Part of a small language model's weights.
Size: 14 layers, vocabulary 923.
Architecture: LayerNorm before each block, rotary positions, biases, untied embeddings, attention and MLP in parallel.
Training: a variant of Adam for these matrices, 150M tokens.
Each number is 500 + 40 x the weight over the matrix's rms, rounded and kept within 0 to 999. Layers, rows and columns count from 0. Numbers have three digits each.

# layer 2 MLP down (transposed), 512x128, rms 0.0379, rows 497-511, columns 0-127
544485509571538424474497487499522492564495438537444577495481579467484532576406543541487453425455439511522469466506543538532452501452424603485447443532485504471469495426513492554540464534508543598530479525369496549528542571516501502486456415529532477467571560543433463437466459497531501548465517431507633582403458493486509520499518420527508451502556470552479536545443527448483474491585
499498496501496504505503499503501509498497501497499503497503500498501499501501502501504503498501499507502501500500499501507502500501502507497497498496497496494496501500494497497501500502491503497500501501497498496500504496505501503497498498505497495503498500503502500499503503503497504501503497496503499501503498491502500497504499499494497499494498498502500502501502497500496503500500
487460498472512569388505514519441446466526561512474496505514508437579472494529522549484469486484462492519472517455497426516483536579519465466547474517458520478388483477460394423547511583544609519503440531457470517512587569473466502463486468497447439482601547525521561523517542496503504499437483454449505550492530557529489550590536502483556497568498412498517465498566542505554485496521
479478513407498513524577549558452510506564513463466525597517537516521432476432436505516483453538480512507515512501486453598471547398483564545484467466563487544311488603487484447469507509505526414496504460530573523474453551544532424549515492495488544476445432548465549466530495467477517497516533474477494573490472545552447606556552386504420486472501472506499532504507525551577432460532
474455541459523526543565534488475466489478521499427568470495553495491523495493565440435477580506535527529519524418454548576537487604459489514540500484484431515356538557544525391550410527553525468539511576450426500422511422521526395440456538406542454506445541501597606455522579385505494503560541525484498579426522499530485511549539432529498466533434493573466429446499463473465556553525
496501500497498503501503500498500504502504502501497497502498496500503503499502504499497503497499502503497504503504500501505503498503504501498497497504499500501501500499499495499498500501498508499505501500496494498504505495499504494493501498504498506500500497507500508504497507495501503499504494493497503500501498498500501497499503509492501500497501498502501500496502503500502498503508
494498500503502507499498499499503488497498499498501494507499504499506499501504511504500505499498494504508498501498496503492500502502502500494501497504496499496492499496503504500498498505501496505504501500497499495494500503493507503502500504499504498503498498496493505504492496500495494500505499505503495497498501504499501499502494504496502497501498509502506498498495504497502499496496
622395440546429469472515493439505518535465537508513448400607498499517506530549411486451567491474588491405520528568560452507492503460558533552532484596461536501621478556443531516601493459577502462498402432436512456573448484569504451578486518522581527424469476546490459531479435473492559505542485455547454430502499501491518463482527516426426380464439477468521530506466573518446502565522
500501502498500492499500498502504500500504501499496501500505495499501502498499500498503494502503494494501499498502505503501495502499501501496496499500503504502506501504499504497504500494501495500493507501501505502499494496498497501499505497500507505502503500494499501496505499496500497499495502496501506498505499505496498508500498501507501508507499497500504501501501501497502501504503
444526467496468527400491533467539485491465529559528493484444482527483507484522475319451545456407444500463500499456563489422529495524504446467543452547552514638534612532481448515507449455456632448481545571387490498554532495479438496476528453470543462540505541495473518603499530539550607527470483469516521550508487469458538485484599469407429458568526504481478532568441527520434512573507
467512459467408434551473437501500507497477548428506489525577523562468502473480487466523552535510490478459464454506466535435500467490418533610546426535555468462428527543520607569480492487492494560497518498437484400575520511471525478463479520582491572448591487470481501498588493531544601487477508481439449554562502496499605436497480553438494500476452449450552499469541474482485522575568
502496498503495495501501497500500500497502501494502499496502499499500497501495505501501499498500499502503497494502499501502500498494503505496494497496491496500500503500500500498499502496495497500496504496502507498498498493501497502497498497501501504500502499499497502499498502494497495497497497495502497500503497500501497499498497496500501501500496495498503496502497496497498502495498
605523577378544456513536550458513520490428468552428451361501577537545521519508537502524473497503416489484540537455473526552530500477556592458489511515493527463473475476463512475565512492510471544496507410538472516506543544498535500433492528525523558448577508398505564446479565495459457541467468489540548469438462466436438496394503495432485574522513523510377575480462528506502502544513
501498500499496504501495501500496502500501499500504502497501501499496504497497496499497495497498494497502500501497501501501505494502498499497498498501502497501501493499501502499497501499499499489502494502499498504497494501498500494497496500498495500497499499500499498499501495501504501494501501499497498501500507499503496497501506496507501501506502499502498501500503500501499500501503
497498503501503496501505492502500508502499504493500499500498499495494501497497502500503504492493503501494501501502501499501499495501500502504499501498496502501493505506497497495497495493495497500502508496496502501491494503502502498492501498496498502499501501508499505498505496496501498494506496499498503497501500498500499498498498500503499500501504494500502499502503492500501504498500
# layer 2 MLP up, 512x128, rms 0.0722, rows 498-511, columns 0-127
513502500490498502511504510486504515508495496514510509496503489492501507503496507500501509498488499487483508498492498497499491501507507500509505501499511521495501495501488527493494489511511492503504506497501506511503495496495497502472505500494514501491498502485507483502491501507502505521502493493494501490502495504515485504505496484499501508494507504494500500510526503496494512524487
505560397532466550571559492489409553481494470469464552475471476610490533502504562442552509589518548585489499515499470504519419538537486444458541471435593511489466450421530503485442518526542399388448604524549566497501406419442453478464444508536516515524518515462502521561587418540501543445539557519572522560456434453501492561598502509380413464518485522530495479520441476455489435499496
481459442478466569490506432482503497448530554434559523446483511432490497449519412516465505475401630454585487492522433545531510495473486489502437520511566406480414442504539506523501536626569469407461551555536542506565429425396554513501527452454534563522477512613519596477555439535582467460534538510579508445480463435539519555586469453507419431565554509501453436505514425528492431471442
518543435462398542428557571505525501408471430373411492429551418518511425531506479503430473484492567388458545531475533538543537493571521502474537428509494452440424510621497486430463435533633461407588528557531524565443491512534552559437490537497559539516483560590509508556561540413494521520560565509505430522441502465511536509565522516443402454528583498532510457442512501517501451467530
510497489519501493516493509489508502493508499503496510491496505489487495502500506504506488488500491489493504501502497494495501512508512496512508488507493507505492505501497500505508504487502494500494503499499508487493499499493500507488511514488506483485505504486518480497478497520515511499497492504502499500502501502504486495511501498504494517509496500499512495519485500507505530520480
501511518502518494492510494516506485501494513485504499474497487498481500501492481507505497490509501501519496494510519503493499499503492491508506508494482504505499502503499471498508506486488503495502504502500490490495492498505503512525502501495488508490498508505484492503510509498512516492506502499504515515490513503493515502504507504504496502498493490505513518503486496501504510487507
490490466446458582454465561547550515440530397444583507496523513484470424502563500488453521486510550516454570519561564415495492476482512466435564426556523491461501465553517532464491538506596516416544493419537530555523427470567523509498527450463524533440440519533454499487573434532452495543586554436516420480532483433571541543572542494489483482527477486484543520416458466504562484522474
502481511506494504490490498507493494506513504504502507498503515494500508505517504494492491511503514506484498508497491509500504497487494498498507497496497516491498507506512501501493494507501505500494498503496510498504501504496499487512493493502506496504493498501512509499501497484481496501500501489477488497494492500502509504500507518501511493501511507496499496499488500507503490486494
461569411519380581460503538528562513431493442523573525419470487469505435482486561553481568518511546507396507522445475442469597354473501502437475316531588516449503455593502466489496379580603526447599528602513497588438499523485413587456515481517580509397495488511447481516532523500517583558517485452588478572443500489510539540520569550454463492504501429438490527429469399514589480467536
469441425541425552468557435524521488532472491507457458436501499547459521448515447486527560578441523450427463546433563519517525539552557557397453468474484575455484531497506429429485483477570608395592588506526484550500445492480364469489524505516547531484542488561494508528475567561523512552523534440577458581440540459517539548547529450421415483477545536518427503509565429475519482485390
502513489497511496510501510489507488508503505509509500480494463492506505500506503512493500506493497512503522513504493496498493497522498494508507495508511507499504512500498499494511497492517500501516502500492488506500494514493501496514500508492502502491487498499499503509494495514503517495501501490485507497493502496494503503498493495498510505488516503510504509505516508502488500509491
408479569512499552459492495470533471460538403479540531481575469409530445528552391488446577446450536495560483514523518441540499497542542446512487527493501373529509448564519501476438462485511529460522522580558487557556460502602541524451415471465506509454416542553507529530552458493472513468589533432499448541502512509582545521555532435543502471573541489494486374515445451474550497484468
511512492486501503503495500502503496498494497506496484514510511501516496492519508491503512512505507512505501483494498496503503490499511507501493505512503485515508490500492499513504493501506502511495501493498488501525515492502492503481485494501510501512507499504511507500490500488484498504487504516496506511497481507505504498488494508491502500499505499495503492487513506486493494514480
498484492495492499499493504492492488498526503503511496509493500499501501510495478503494494515520486489510495491503496501495498489496497510486479484501512518492505488493508497502486477493501499494498511503505500496517505486499503500483498488513492485488498509497513489506483496499497489469490501499484503509507515498498496495486508510496500486502498501514503509509496505517497496491489